config = dict(
    tie_embeddings=True,
    init='trunc',
    init_std_qkv=0.0231,
    optimizer='soap_variant',
    lr_head=0.0144,
    schedule='wsd',
    decay_shape='linear',
)
Each number is 128 + 24 x the weight over its row's rms, rounded and kept within 0 to 255. Layers, rows and columns count from 0. Numbers have three digits each. The size before them is the row's rms in percent of the matrix's.

# o: layer 4 attention output (transposed), 320x320, rms 0.102, rows 45-63,109-127,173-191,237-255,300-319, columns 0-79
# v: layer 4 attention value, 64x320, rms 0.109, rows 45-63, columns 0-79
# up: layer 4 MLP up, 1280x320, rms 0.11, rows 0-23, columns 0-79
# down: layer 4 MLP down (transposed), 1280x320, rms 0.0985, rows 0-23, columns 0-79
o300 110:143097125115135107169134126168142070149177114117116125106131136119122099110111149177127088099080147101104150080164114089153131102120133113107133122160138156121101090120134137157128150109140118133151112171094106127111121079172131101134157109
v45 105:110131137131143139135152160127122160128106144129151140138093159108114116140127106154156179127140152127131159127114079132131118100113127136153149144148132105106125137128139151096081160094119149129162104146145112109159119087149093125093111124
o45 100:142126136116117123102122110134127128105122123132130137130159161140149092072113156112133154114116101157127115095099124138129133139150144146129122130150112155116096122085150145148099104141127081107093158120127149145123173119095121149146121102
o109 100:157130160109132116124129108117120124119156106116131130133177120159124130112139107104108080166130122132113136143142102143134094125126122113117146155124119148127143115094116110127167121126095144137143149140108118122107118126138181108143165122
o173 106:109104106158165096133168108158145105127160147098126117109094105119099115147123140110160132136122125104155128125124166115089126103119156147137114157123119163155133149121100130152134156090149114158102104111140105168127096123124159140122109152
o237 102:088110156144131126139119165119125132150140152142128063142167099134109115123128117140143075125124097127105115126114134098143137109132141165102131103152130114102111115137117123117073117135140119121144065120137133123175159154150118136138131152
o301 105:088138114136107136113111115131137119127123111137131098099094122143126111102144135141087113111159153140171107131138136125138187155103123117106109098082205111120138129138156116136149146141160136115137134147083126156132090110177091108119091134
v46 103:175102146155092112147103087164141186142136104109140152128095127184161138174148155120122143113132123093122152125150079129152125168118100160154109105127157132138122118159092108085129134098148131145128096113112134083095130129098179116102104179
o46 089:079121133126138152149110159127155106105127160111124108169158116106103109119107125146127125162100148192125134174148183130107121126157177118110130121100131121117162125075147141124089105151131147160129132103177113125152133127129102121139161111
o110 098:131150082128144150095141160123132089166168113153080135107119120118114143093133155141151148149119190148133171126133163092149101106127080145088181160144132151157135157100169152142109142124139125084079122134100097178163137135111093134106106125
o174 109:128123121177117133095136129131176149126099151100145121121145112153060134120157134136125098154154119115146100127189131151084133112128142117133136140087098137134139136074071166126153091125155130154179099130158119140091113102138139118139173141
o238 101:148159141156164150132148075096092117133155113109185153118172138129137155106153146106118119118127096145130106093123084117129140076115109080111102124105103117115121154138135124167152117134159129147094119138082143136098154128138082151107104138
o302 108:140111147098133122127150145132133150126075138149149128105108147122176120113159139109148148125109089088151121132087099136154141155127144144130078113140140121115143082132115160137125152118053117128160144103125181105100142107168178110123136147
v47 091:134165134136135131163108082066114133173164150148087115104105135131096101093158067168122177114113152108156108114137105113153103139111134129120148115125102092130135122153116106161148109140098096122161140126138104121119149113138133131094079123
o47 090:092144130131112083103140160122164147118151123143201113106134164133099130150138176144115146111174155118098120115149119101097136121160132129130123125109114109174131128164093114113098164144197169132131116130108105164134124093095169112132156132
o111 097:101114124115139148125169121146126154078080131109147135127133175137126142163113127118124133097092118137099149143094113105148152155142150149112133137187137165105146133114107150149121146143124115100098113155099128140134100183110125168146153118
o175 108:143141115143130147109082134133118117142116147167084129155119071083151160093107107138086081165119112126163117131110184135107120099123124135139130122124159146098107132126155101101170136124164139140170131142144146116131154138170140140136135096
o239 081:151076147084100150085145109124153121110092109126134143111132148123114132142137137103169118155135103103123117153105109132140146145093094109142118180088118117118106136154156147115098119103142078123105173119160151124137087127132081151119194125
o303 111:090173141138155103134099118169102131154141129116119101119147090142135119120100131120108143144137124130146133116132144126138084096104164105145131134109122100109109105123142151109145130099070187177109152140171141122096135119123137097158115142
v48 096:164130133123150164135122137132137103092138136130121159151096111153113128155101142125119105097156103103136122107150131144163166133093141114110129157131166129121107123121089186094147132152111139134095152196128153156109123101145157120110097167
o48 087:109128107094161096118105136164163137121132128132132134136153144116154136089137078138169133135114163101074141107114120138113121094144144165138136120097125123112122109108165138109127123085136117163139101175105113127133120140121129115135124105
o112 099:124123137130133094123137134065139150120136130119148136124119132126106105137143133113144157158117126157126113094133125121098090152155156103140131119097106142129115102120128101141065115157117137138127107100116132127142125141124109082131097099
o176 096:116152120118126138165137092083151108152106122144174139122138169136144129116111146130123117119104129102127104151111133159118151100146151055168093148126103142125135140092127145172124111172155101085128105092117124151137157132118123129116100123
o240 091:136112145117116127119152116127112108144108084122151096127120143140148122133115116149112112113134104129156125141162115132182160126104102199122137158151130152138176135141157126114162107064105100113147172106150175126170108134108113144168139134
o304 117:135112115119100141129102121164098126118153163128119138115166151070162129101117119143096115099129139116104136162135128087105134117110075108136082166145144063110149130169110154168179144135144118118163108121150134133080159095111158105127147126
v49 095:077091132158092118083163095133102136154111127191114137153122132180106150113143155130130175155043113165128158119163138118078139108117107155134165127118119102149081145137141136141148152122102101077138119140124138106135154113129102101130142109
o49 099:118109109122120126142143142146111152124156116123114154138136161123166117134101162123113154092138131150146098136075070108148135124173094119091115146120130161093140150086079111148151107145127125076136173113143127102095118163145112146143116157
o113 096:163137103142169083144126184135170151114174101120144097137134122116090118107114118094101086155165114159103132143125123126138104134131139152140113121103126102162116131096146125136125155107144171169095095149138160144128121122145118164117142165
o177 101:115153164184114118134107127139070118115167137086151130111145136156108079132144138157157144130100119111098160122142124121115107128080156114137151125143116106112111110142139119112129098152116132130156127171142125155150123094114090085136146112
o241 096:170108125113122089122131100132154168129073124124102134196136148127107115151170145159115119111096118090122131152141129123137116132115129105102110134126105181112148119161112199074119151119130104121117160148126126089076136138104175139183148172
o305 106:106142156091108160114113132123146087127091134128113133104085068123152129161142093133117102126110140106157129127140122144133113114142162120128177117163151147151156133130106088121097115161125144094152143117156121140145143127089122115140118082
v50 096:153111147123105108125105105169120112120145103139143118182139115083135136162168119117131122151112151129141061134158192133141147089145151119112142171153146109139133136118140167086123135152145106146139127082121071137123163124145091168132132101
o50 090:136139113125138147133123142125162130166088130114107118129154146078155147130134130119141150132121116129132125102160089117116119178122065147097147112123154110134167116128122140132083122105127129134122164102134118132097082153107138120138126103
o114 100:112124129111106160169152119077133135157143133092110168136069131138112079120117100144116163157109103139128092131092093107154111152105148135137146115100107129138136081147142129119170126122080137146141148135156148131108092141144130081150132167
o178 107:123169153163166134105083132114147133090080135172117099105121100152136117154132136104100101130130168119157141142103098147133137098121160074145141087174135138143124176119105137109135131118182168156124143157132107150137149128092137120116142148
o242 083:088140136143150133108097167081156105102122099088114111110145101086124181104125165094183117126101156128147171158087143123171136119130114090100167145147126130127099131119115121154168128120124062091153145136101118130104135124133118154120149100
o306 124:118132085118109126131117114185104157120184123116168149110166132166127136091134147139106081084180115095121153126108167149092133118163116108113085133131101135072108131133103124151092126116129119141122125138118141136200130153161105120121106123
v51 097:129084148177107079132147097161103123152143125106177149174137129109150151111154157111114099165124133173160166109094139113137120100131089145177106148111134122129150104120141114097093128144069173111138156143123139120078146129136072143127134142
o51 083:141113107150152156149095133125132088108181175147124162097123092119125106134123107156100153101120114128153157122098107130156105160106168126141179152123128172134161161111138135136170121141134109150124119136138175094155125123107137146115135152
o115 096:099159144083104157126114075140169137118091126147104084113100137081166127134134126122120156102147101091073124118153117088134108181117115130121116127121104130109099140128100153116134160117157067135132131144157133190097107099161159092115140122
o179 108:133121146163129169149174103141135105089145147081150141098148136156113129097113093114145143156120086111131088103129102165102121147120116138154110125143175128135102159145107123143108117113121118064133155136101121118125147073124059131151134113
o243 089:138113143129141099127119153134139137114126135141111073138146117161126136117127100115175113129068136149104098146147121145160171131137111150154116111135136099112141098104178143151090137133089111121135127126098094106175091144124154145116139139
o307 118:138115156129117121118149190126127132137094125118130160113131100155109119116101134126114108151139170162118145158102168167144158101137143129119130155114135088154145143131146118124131163162125147182160110076109151122152150119130114182139128110
v52 100:167147140154104102140136117133132115104151140183132120101122109133143149110130122120129084136158142100132109092074113114132130175134104104124193131130127082182156109153115100117082127110106167103106120130156127123138131134149123142084083111
o52 091:090147104096181123132118134148118125116148123120132144125111119099118116103126128160153113119099128105129149122121119125116159119107171150127126124137148161119103144148136186145115154159147147140103109095085151146206138120153111154118124150
o116 099:069134098110169173143130118134150111128089133128126097120132163094117111131134166122149147086102120147127130172169165119165102140121135118121115105151115158118123129075167158127140112131122088142160126130134139164132148162124130122178126115
o180 100:161156146107119084076081142103065116142168104132130132129147083128118148126132138112152150131137109129125160116115167117109154155131098138075097166101137081135100099182157072094140134124168159118118115166123126124115134109110135149112128096
o244 092:122140135117107109157108157107127123160158082140170119133116100128131100134112122118110094159091115115055119113141141131111128058097131165127090107098122139146137145135109085122129102124131166120053077154143092104136140101119109105131148187
o308 115:134107153161109110131139127140146151123156143116139189093117135168148149135122130153121144168127133192118128062099115158132118097136132153137152153134144113119103133140115151145139118116130095166143177101123128136064101130098123110122154127
v53 096:128138149116131145078132183128141181139091121136146133131142131112129151090132140102124135104150081143137118097089157187152122113118136137100100133093126139104096136164135105144112156115139116100105145149169134096134133132141105181139079108
o53 097:140099094117115119130129128151131126136098165112131076114112112108114106116094103123128117153125094126084150130090187092097120159122139140140111136142142168108152134101114098107104129120109117139134139147106159176134137157128141139138136153
o117 093:147082111117132089146107074152114112128140125133140142145132142137092125162135123148129123127121166138082108161149094076073131142132114128124155162171111179106096101090149075183139095139120178142140143117099112142133137131113139114133119122
o181 112:119120096158133133161143131124144122105147080139154139138117126115174132120136106159096137099128122093140161126132094141183143122119132107119154094127131104163117124177115203114088140101117134124123143108087141076130117107084098124137179149
o245 086:090160147107140132126116152133119116151160115091112103111113132129105116109144150190111131138093114096128109089107098148155121104127111121120109116146123124141143121130120084146157138132175114128120126134117123135113104135119105132130161124
o309 108:165175105119131117118174141101123146095135155134113118130142087159105137155101112153173146141133160115116109110157122130150118100153153145138109107127135084108118109137115154118142131112101136185152110119127115087120124118105150134095153148
v54 098:144160110119139127109124141115146100185165124143123125136144153167123130103068104121097105164130151168124128133090138127115122070133151094137118115079144122153133161117136157117150115102127147131045130164139132142180141124115131111157128121
o54 102:134143142092130112152122134101154154128175123087104190090125126104134116128086106113152138139098160069114119145139122128131135093120172176144115157117130115124177164124096110138111124135144094088128059160128129096115104151080153117144117178
o118 092:130134125146143144122093109193101122111126126108161112153084107097135150107140147151127138095135132140093113084147104107124144152106111102139153146163130134128099117104127117120107138110146115142165112158063133136101093120131122145110150102
o182 111:132160165118148102097162114128138122097138109120138121131157117121145090173140191141127135162151156167142160135129116155135114119106094128091084093132099085136158115142149116069117106114144112093120169131180136171186122152163125127135122128
o246 082:127133131102143139102153158101166154122082144150111164140111079117124095113176101138107130174151106128129163123127132143138149136137136168132150100133100147149147105154098151127109192094141118135130151158187149095109146110114128132152131114
o310 112:102090117123112143138124124107132122131106121171126089119114153145104115143167152121098113137091093095142124136110158134112064133139118153130113135115145063098142158158127152115119112154108153159120130071154154113172141177143109140160117133
v55 094:167182081103118108129116120115129143121078142112124133131145127147126146099083132149095147099164117162124122120164110149145095162110110136161140137139131123154148091104088119122154127109139153104149098142104109083131097129156125112164146133
o55 097:100189140130129133120122110135128132123112140113123128145131175150102135169137157130121104140142068136163138150134118137139123117138135144109153101135108142146108103120091148114135102170107127131120154119163097103122112117078134146149127143
o119 089:128088125115128129108160179146134135122165147170116123093100070126118158142165144120142150108127136117103156128105145097088160137116145117087130089110124123112107125155150157147087107136156155129080115081118146132130164114159119143115118131
o183 101:128101153154103135161097137102132100162143124086111130116162149127120118164126172129156121153141133165145135088102143107147127101126122167131106104137165147127130150140132145134167162108107084107155161165135114144126120139126148168119103133
o247 084:117112154135105150092134140107108100147140127119189109087132116139077140053121145121187108158087118105095083109136106133133114131124100139104120159164111109091105142116128090123132131119128115146157143130078140151129130150110149138119103143
o311 113:072144117142106127148091138094125127149135110144082098179130151080141126150143118126115131142140147136140120103120114145106138095130108136101109151092136110120153125095158141130138167139138096123075120142169104159163121123081117100146180092
v56 101:114107141121126146109147105168126123112133126117144138098140109122110113093151094127134102131121106181135189116128131155118105143135122133114120138090103147109117139156140124151143130089114159161119138169146108129120183128105176172137108103
o56 089:142121063142146081124097152139096124100149089131143131122171145072163098126118169143133099132116146136138154126147156140153133105162103118117113069157142069145136078135135109147114116129147138109108114126117122165129097128129087110099128129
o120 090:112173116115119088135121129125098121157111108150131119132123184122212114142128139107109129075143134114116091129124119133132151096104105136122121175130141120105081124120143144052053113158159147144140064119144123105130135104113105082084126118
o184 108:167121164152142156112121139156124141109096150150132180111100119131056157105077143109161101153104139141132139142159135116107096161116115100202124109121118124115131136174117146115154112108120150107149139095133130132117137123131150106136146158
o248 094:111124127124126127100137126116119087098141128075119138105088097094133132136108094114110158156159155099172143141127122093124107142168114127145120122170132089147190138087139122098147107137094114154124108120197103154157108170118157075081156134
o312 107:144102136106156138123093132093127127162134123106113117129101132131164117131117121154170106151132154139090117122130144138108098120125145118108141102157164171138139139155105083137134151147123070117155189134130138125127116119156144142159175157
v57 101:101104123088139141141119136145171125090139115131132166151197089121092117145112067123101094118136126146145122166114062179094121153133177120109093162079108145108164112121118160094114128106151161177188166133153161092167145085128136137133137085
o57 091:110149091189178109078116106123065095149150136127148154103155211131142115135109147112159145130124142145127114143146158093104121084095124124109163113122099121134178123086148144117134166103114103137102144118145137108108162161103128132126114130
o121 088:087120135126136125116129121127142144144111112114166088101094129132167124133134162144083102140105117122112104134122160109149149096166135126150178079148165120111100136121144104134137070129129098091090116147155127149113110129099129097197122167
o185 113:138143160166093129149109129133087072122126162171101139104110101118095127085105145125134110129109122093132106124177129135130116134092127151114100170118084135136111106102136145153153091102128159142151105145103159115143154138149163177118151162
o249 086:177140142134109132106121119134147151156123138156139118182085119150149104101111098145133145117149139130116146119133122165173144135142079174138123132126134116177080133158112100127104117121111155106121120119059115125126112071111126099143118131
o313 111:163123119132110096119149129128109115109115130128107156139149115125098138096149119148163151119154149123092179129122162127126093165119120130152132141145127140143148139151148164146132153128158111151111159114113098175170107163100132119125086101
v58 101:143096131067156122124147167133149132104165125130137149127137142108131101135152118127124127121128125139112099122143121101127124114097102127131105140089113104123123115147115193112109099163141178117130090150148119119048139122122089160100125089
o58 092:126128130119079146110154101154107148135132107133151103116141134173134148138151116084151138124149085109087193128111175126092111117106134115123151108100155117113142128120146099151133188087115099102148121157091086162199137124143132095117111111
o122 098:137154121167154130152133109153145113169097121119149171116112104129152148131103154090155100117111143116098130158128133135144128122175138120128108118145132158109138177120152099143118120120142120159071162106127129141120109115100127133125153153
o186 104:108128140120127123111127116112154097101111157149092085118101128128099115086123140159144103118131122127141110128190137123156120154112127146114106139123097119141113156106098118147123137168122113128117140126118124095129117158149171109095095098
o250 088:166167102091088129102094084139141148127134175098129137155126092113120102093147113166107170130117151155104118084119171100111141141074127157082162165179127135125119137140098147124140168110127091158129153120122107092164146174098112152108136162
o314 115:126115131158136175105075154087126142143096142134092106133108123141108140116150080152107154125169163132152133148124101117088129111160144113126133113132095144150137100134137158105116159122124136100148157113132080121139162140157130155112127110
v59 107:122150141137132127146152121124130094157113186177092146114139139113129145133099150150131110162109100132163150200153123134113103141112099144129146157113134093157178152075141115120134119155121118094112128096145130128120123184081141140144079118
o59 087:134124099140145129100141146125099128144123075129141114158130108155091134095189145151158152102105109093115088151150087142165149133136125139113139132102081133113141122150104176112093125110135108135105118122138115126153105131105134149180118146
o123 104:154136109120096110157174138151121127128178114138137105119167092120152073167141109096127118139151193143154125074118139140094153123160149116137149114128140142120110067101101116123156153132157120153102105141153120117157190130145122099091182139
o187 108:133138119134134106148104129097134120138121169113145160139126188086108154096125100142166114124136111110135179115127116115126114115130117118140129144128126141126154139131169131155131131120144105115151157123129112128084103130148120144108132132
o251 099:061141106128169187121134132076183164126068144093123150170087122157097157151132142117121134141114131122136140163146088117157076155113122098087118130135112144134140150098155171112146108073109121090135182117089156180110092141148121136141124120
o315 109:114132176152139162124098115131184174107110099085141101132121152186147147129128093163103178128124091174118140128098145140130120110094126117129114109128137109149176131142150106135151132131124149161137122137071150118102099110120135137156104090
v60 098:126150160140167103132154148053101149112126107132172129128102152134094151166137109109088162094163091120103110142154103088112148109147165172111100147160140207150122106094135105138115086133148114098142086109115145170114096102120084126105165139
o60 091:126117126133108145136152165132170133107111137087132134117124101127136139149102137109146123128103128128176123136139101118136172163129123118136112083131145129095112146105156154148161144098127136121114130113116091120141167142162143159117144108
o124 099:106160114173105125172113129109111110121105135146081082125153149120120089136122107146164088184145150102111160147120163146133102151168105115145158133145101124129131092130119099144114156105111165132165123133146125126121118148108189111091130103
o188 106:131120139112116133150160130140092084144141111086162158109139075106160118119160158105135160147102129148124106133135123166129154087090135127109149135119140134124148140120119132155134111177178169139105154097110123095134138122118131132132137157
o252 094:142115146077095131103142129162125115132151147126107129146148148147138165143138168165121146083144106127109096118096181121140144174111115120127107112130108149135095176130095104124132090161106129139119160154113134097128139116158121149186110130
o316 113:129107090128131113113133158119162174154132146134140151115139086138149133135119144105122126144121145138110166122105105111160113121109130111095133121103122105126132161168135136123167169156104040138119126125108110138156104090143117154166109148
v61 104:133101124143154119142119083118186140098104144107113123138153118098149113101086134119101136127139118113111146121129127143125089141113121184099129136114127142104110132111112113146130105183170141142101132163127075144129126121104122071123091111
o61 098:122172113114100111103107149115110123140133119133141137177099140138136142124134113158169129114131137116147126139127093115182118124091109118134121101157113142130123138120118157051172123136113172147116112134072161092073175136137141110090133112
o125 099:151133154091112165151138123135093122135117132146141151129141151140125146123168100125137118128136145168172116135127148137084164124176142101144123127117122124131143111145156142128126136082108117135126107099168152152173114092117137182161133126
o189 094:129165155120127144126133077096113113139142109133131133119136078132125105173109122125110118104122110090099117153146155083132113122122133138113146128155148151131136144142145099131108107112138104102157160099144118156128117137135140141172113121
o253 082:097126115153164129101086101112082144116163129113156107101082108108117163138125097143156092131087099147127076116127096128125132168154112174146141157179144144115147103106161127133098150118106110153111114162166117102138112124108135119132167083
o317 118:119092118127118128083120146132128087141123125154113116155137142104145099139074158111107100106156132118107134133112125135163120127100125109167077094162139116138099126097120107124135132158118127111136125149129127155120183142126098135126148164
v62 097:108133096114146105154160096098162128101141167124106158052118169153076103121127114126146135140115138128137122126176138181118102112120131124121124147102164117178159108139163089111154109135099110126064154104104166148092169181202158129130108112
o62 089:145076163155114135129096112115134130154106100127153071163150091126156121109172115066091135129130105132097133098109107105145156123171124140140109132156119161107095117143105116127111190140144102154176146170113095140162120119130073122112122149
o126 101:146155147141139131106123137138093117150166105103100156175137109111153124130082146176139124119100154115089126135106156123135108123143116116156173167130089117092092109113116118126139147107114141085121100150102130097128132094098144119113088148
o190 104:117115165131145158143111140109085075136143154150128160095112146115106123148113118139145131114156125140149082128170111136149106110089137136085114134145168083170124144127142070071109119123072131138173126114153100129108122110127108136135178103
o254 090:135149111141081122108118137120136150140113134128141156136144112134178111113097116108131130120140166159162144156118135149135146130097104114109137104104159107136150097076169173154168118125166140143107138087136129137146119119090117120124147162
o318 111:132112081086145098136141136123140104101131145167123114149130131145133109111144115088109110162125121128161104073161081151123130092122107123121112105115178136157161160116121169148106148116140140183120096126128137134169139125134127133124150147
v63 109:071136120092134089159082159112093129146100131116136142151074078131124127127151134111116129165137123154106081152172109083116104100130149107067120165142125102130140121114138129169107132072135129090130131141144144139173169119130126152133116138
o63 089:120138089123150102130132177117152116141125149130092159135121126123118141132110147103152146091122119106141111146140124175151099152120124126129127126153099152150141161175128153142095104142111128152109173078123117129095124174136127163123128143
o127 089:136139142173090144120173084158154075105141135149108146066138152106111138129126158154159147106146143102128151096123151099112140143142123109166105077112131115123133139127124119152143129154165122136163160110136105103115135130140161117101122108
o191 109:100142115125128127130136136152118160127139113122135141136155134158121117121102125119129091119151102140115187113133125132102149110114126158083157126180141138135073115103130141076147084115139117150163111146167170119116145124068119083147171122
o255 088:143104129114136079122109121138139120108099151133212151126122125148125132089088116134094102145096142132106132083147146117142126113073138141112134158126147168142143127118172127137127167114125128161128089157112103134130139156093088148143151137
o319 112:162112130121133134121108121106104155095132105084153132123135154132110176138084118110114142158134099110147122157121093120101131117131105151109125103113150128152132125104100121130162127142132146118107088138150059202157126135125162102168111089
up0 091:136079138111125112136136121143084151124120114088147128137156122113144083161160158119122156141101145118148129102120153127152139130140142049156111102074091121135119095109150138143083163143119115129166138110109163148111126153118141119153113123
down0 089:101158119138141136116105113103137102172078167127098130154120135122115144141120084100122118144142133159080114101194119155145129126129146115084135159120073094130127097118138122110188165114104094121127100097117132084125181102088151170144135090
up1 093:118111140147187122131119141131151108133138128106140149137134094134139113133144205131119103130135136126092098134184114162142070131137125099119107133089124139149133131114098141112134100114168159115135088131175124148147122148102116140126118129
down1 092:175139135145103125082186139126140098098113121169147165136151124117164125124167123137164154109155108115119084118106145152087151118107118154163142134116097110101146121129095100143111144136130136115149134099128157129128117090152146115158160111
up2 093:148170142128101088090153119125120176133102136150168167170096110116098111088165142133161156092123110158104117125140166119139136117122158091127132116120110146122103118127142122163111169108154140146117141152115119091134130168143159142118154139
down2 097:161189097148105128123133107112074119122109138108086115106120157117118115136123134110117103171135131093111188087151078139132113132149120107131117148136121199138080112124115104097106092184134122119162128146129108124105111115115151089102121111
up3 102:166133102119133125113075168131156168126106146147090142126101070135128126098110119109126111165134117129114130136173075102140140123104120092108137129139122137103138143098179118121100113170131122146106125128131118118136157123131171139138092129
down3 100:134132167123161169191161164125137106140130137127129101102150112116131140125146107121105159138136137155137094106095140122138093147134129116087084159104089149128144133130086137153092115147129135091116139165146108156174169083103094125131119123
up4 104:128135163118126113151124147111120092139108141123158143151091151132150121138093125121086144104104133154144092102101113073162122101134145120125107100153184080130160119128161134155143135125143110099132152122104088146161122140159153142126150155
down4 096:100123112113071125126150134134106120108116145111148105130175188081103147123184118109155088117144109164114128100119107178115129108133096114157161106165122115069143114106093155104131147126148135173125080139118149165101116099133120108137142070
up5 093:132152131121147131176168170127106115116106151101110100118088123159118130121142085113151141122111112116124112146127154136168094100133108124118129158115104160119121128121123140134085160138119119107110121121088133183138148111142131108110137110
down5 101:131148107106134136133061142103105113152184105130158091117180093127122148129146145133145129167129153103169144172076117107128149153150117085144095138162112140106112123122109211092119109135121078095103114109116128102128132116110140144128107139
up6 098:097139091190132136124149155113142173096128115133158101108120069116116122110168109162099069109122129129127117121113096119146124104153174125116086111096170147082165123134125140115137131152104112199098135122096144107095114091099175096122171135
down6 105:145166149145121141135100115157151143157095168150125095150112112145140152136072108105137164113137143123139111138121127195144165097151117099160130074100165162106137124128138106098115123125105101153143148101139152106126139131124114168128120159
up7 099:117105123103133145151138142194114125102084120137130132159101118175080126072129140064099099101104125129145145176131117135126150100110158124125138121097134136157126138143124128158138119110114112082158112179085135187124188127123093127179123140
down7 097:131150136157086108132146129092137140111155123138153119113102119113149126134163159079140176152123125135106112162111097119104141132138085127163090177111118079082126134143117090092124149168107119143115130111103099113157095148157108155101099106
up8 093:107123130084126135082144113114144127151094145128117117170138112155140120100095161121136105156109115178116148136081079147145141147168125116136146118151175154103116090171128116140051103131199126129128171107089119101160103094123124132092116152
down8 094:113138090142155105104127140176132127156121127134133139099115143103154152116078077107105131146129121112147140121140094151126145117113146142096124092148124095131145116122133100147162134164183093130122128137143128115159109102105140103124092114
up9 106:106136158119130133123156154111100118133104127168145120150132152134087146105130134111127109133158128110129138114120123144155120094126117126124107088143149123154145129129117119145124156169145142151134103090116129117159128153124142128086160146
down9 105:090129123075123170134151133133121154092139106123144116167170108108099077151127140087114124164102156103105126132149142162126094177164130130153134138140164129151141146160159140113149117128123117144103163100157074111166115121096100094104162128
up10 102:147119122108130117102111098130120142102149125131109175142158140111138132111103104121161115115144127151100129144085087127125154112084121122153140152122165111116136113109192092132141150141124120142138142105118103125163100111156150076134096128
down10 099:133140128118133113141094146165166128139137126138115062130122152140126084111161137132105119115165181114132145116146115135118140108163137145115100079107133137156118106156109135120124139126125153147182146092105116138158141111146112142164170136
up11 099:112125147115100124120103161137096105091113138112139169147154191147134089093153147147104127134151102170132132124123120108118127133120153104109101129108136113123116166136139135106157133101114122144136143095098106127100126130138146102093128151
down11 103:135109148115118096112173088108123171123138167118127165086131126090143131163134122141140180145142143142172153133101132131173152101179107109130137117174152116121156190082112133118162093112124120112141097167154142117119160174134080153150088099
up12 093:093106112113107056119062107162156164099095138098125152135143118137157088132127124090122120151099085142170149126119152123061152190105134093142119160099143130114118087099204155129172142141118100153120136147115141144115152163125146114124132152
down12 093:153134089131106128124112095102121158141149114136105124113134141122110120133113102115156125102109109133095136103159152134109118121127191162097164117137132120150126101157133126162163109103128140136112130128148142162135073116168076096133074143
up13 100:129101138110135144101120144142141118158134113107125092113129127134099109090140119098114112088142127091149141098116093108144141151128139121126115155129142101121139158103116136113108140129020103112166144138102126137138113107114096101131143081
down13 095:104148142093109177152131137139085126132139154151156116137133127118132124139149115130119155126153088140113107112170130099111142114139157155148132126145106128091137101096148166176136086105122132129131148122111143118111080098134128151106097109
up14 095:108120124126100149157120121150127087099077111148118104164119132133143116123125148121176080142147106153138132150166131088175119172145108093097157129119097124160130142113128129123137123132120056156131109161155152107168152094101121103160106158
down14 091:105103110120097132093104139083125147127106153153147144136158151136139127091167142156142114176118082132122132159103130146110147106127104113179108102130159088111120079132148112147092119118134151133133099147113178133127108100183129116117097103
up15 095:105114130123143130095162121094135134167164139125149128154122138176076133170137121096132117114173172147122155131152117114128123119133171151146110123126156156113078135103073144112162114132178147138147113127120111124108160091124148116160132119
down15 091:134107162136112143147143147147123088098128102102156113140117145081137130128133165076127107141112122080152111156158132127094096163161132139110104123151174109135118159126124153136084154119083102101154117125123106163168116124135112141104113159
up16 104:094154111161151122141077169177150131148130159101124114117138117109133117127155160108113119108140115149132154102111096121168109145098117089117155157160111108129135149137146112104100140118143158177107104123110096126158137143129153144138144087
down16 099:068169139117133119133087115156139113139144105123132140160136112176147125124118122059139124092147130136106078088133117110161131138146133125148172153164159177143119149146103082171136142157128141092112128128117097096131110123131097118095137135
up17 101:115140064090136126110133179142107126123151152147150113115132126154140108149135126137098154136150113138116133101149131135094118117118122111102120146082102125119119122157153134135097127149122088140121097113127114123158070158114152127189125132
down17 100:151150127119150136158133134109135138157120111114097095137141098108088116128100113128114114135141135149105128149158152093097151077084164101146144122138067151130186125111134147092103117137059114115090145105095164120129130123115111111170147141
up18 103:132119147131171174067080134127150143127152113139124110120137109123162093143128089133136132129140158140162144122104139131132169100117121169163126129125144101125140145160120118152129107113152121106153083145143151137133129106127137091142182145
down18 103:144145143122094093105086147175114136109107112085145104143123134140127155117134124122168140095126193137118127163132137142161154148107122144123133148109155139131136114124123145166122118145115118110112123173137106138118119130095136135096130123
up19 099:115128094156080114158110102179187147125114128150152138117137142087104129171121130132147143145105118152053202164152145140137171101155073144158149110130128106142173132160112131156097082101134127116137110083143149148102132124099149094135154147
down19 102:096125125139127124155125144162134150162162144168122131118153116127109153105157153162171128143146067130160112129156091146052168153142099162110136111131114172149122161126164124147148154139129166151139155123166142120174130127133154134092092119
up20 107:126149112151122088125137102115172145117156140152120095190180162149186133113114108114136129115130105149139080094117120130159142102128128138122152123121141108130130125149131094162122146164146130114168108142113131106112110142101159144178126121
down20 099:127165122132112131105115150101135113097117141118169150128138139111157132109119151099153080078146089147148120113150095135094116090106102157098167083171100174130122144090117100169136119102164149142143149101151137117104107129140140144109149122
up21 105:127115115116153148149133142125115137156144100134130166096129128111108091176145145112083158088140154119115100146154087142148161099158124132170108187133127105120110110148104138110155171109151136082107197097097104128149129132124125110141117125
down21 105:142121132148109176111134140101132113120160100077147138138103135090117078118138125141141148098157109115145113118115125143129133147137135116126073146122157104138144129094125106142159118135165171119101127132128154090124121169150079167141089070
up22 104:121136116150108128178092107170176179124062122144123125106123135108153137165124103135128123163117113170096109103130139127116123136167147130117127153125149138123126139142145131125114118095115154131135094132137146133133122119130101129115143111
down22 097:114114179127098142152132132124133096161103164092110086112139082126142125114077123126132140110114164116113153147109157124137168175161147093138105090107091136121162113184149142132102102124115127141154142128102107118125115139153113139154128133
up23 102:141128154146152181162153111148119138181142116136112172161113128120137183145148125106118113093123171137140128128104141068107109167112132141123109161079109169119119156159153066100125111152165090138128103147107099154125129108132136082077145129
down23 096:126121121167126098160065105144113119117153167147091178122126131117143105124103142139114125154135169128151131095129118130131137135127116112130153153165113155102144186141121175131128127163060125126078137096131128166119153143105139130144179136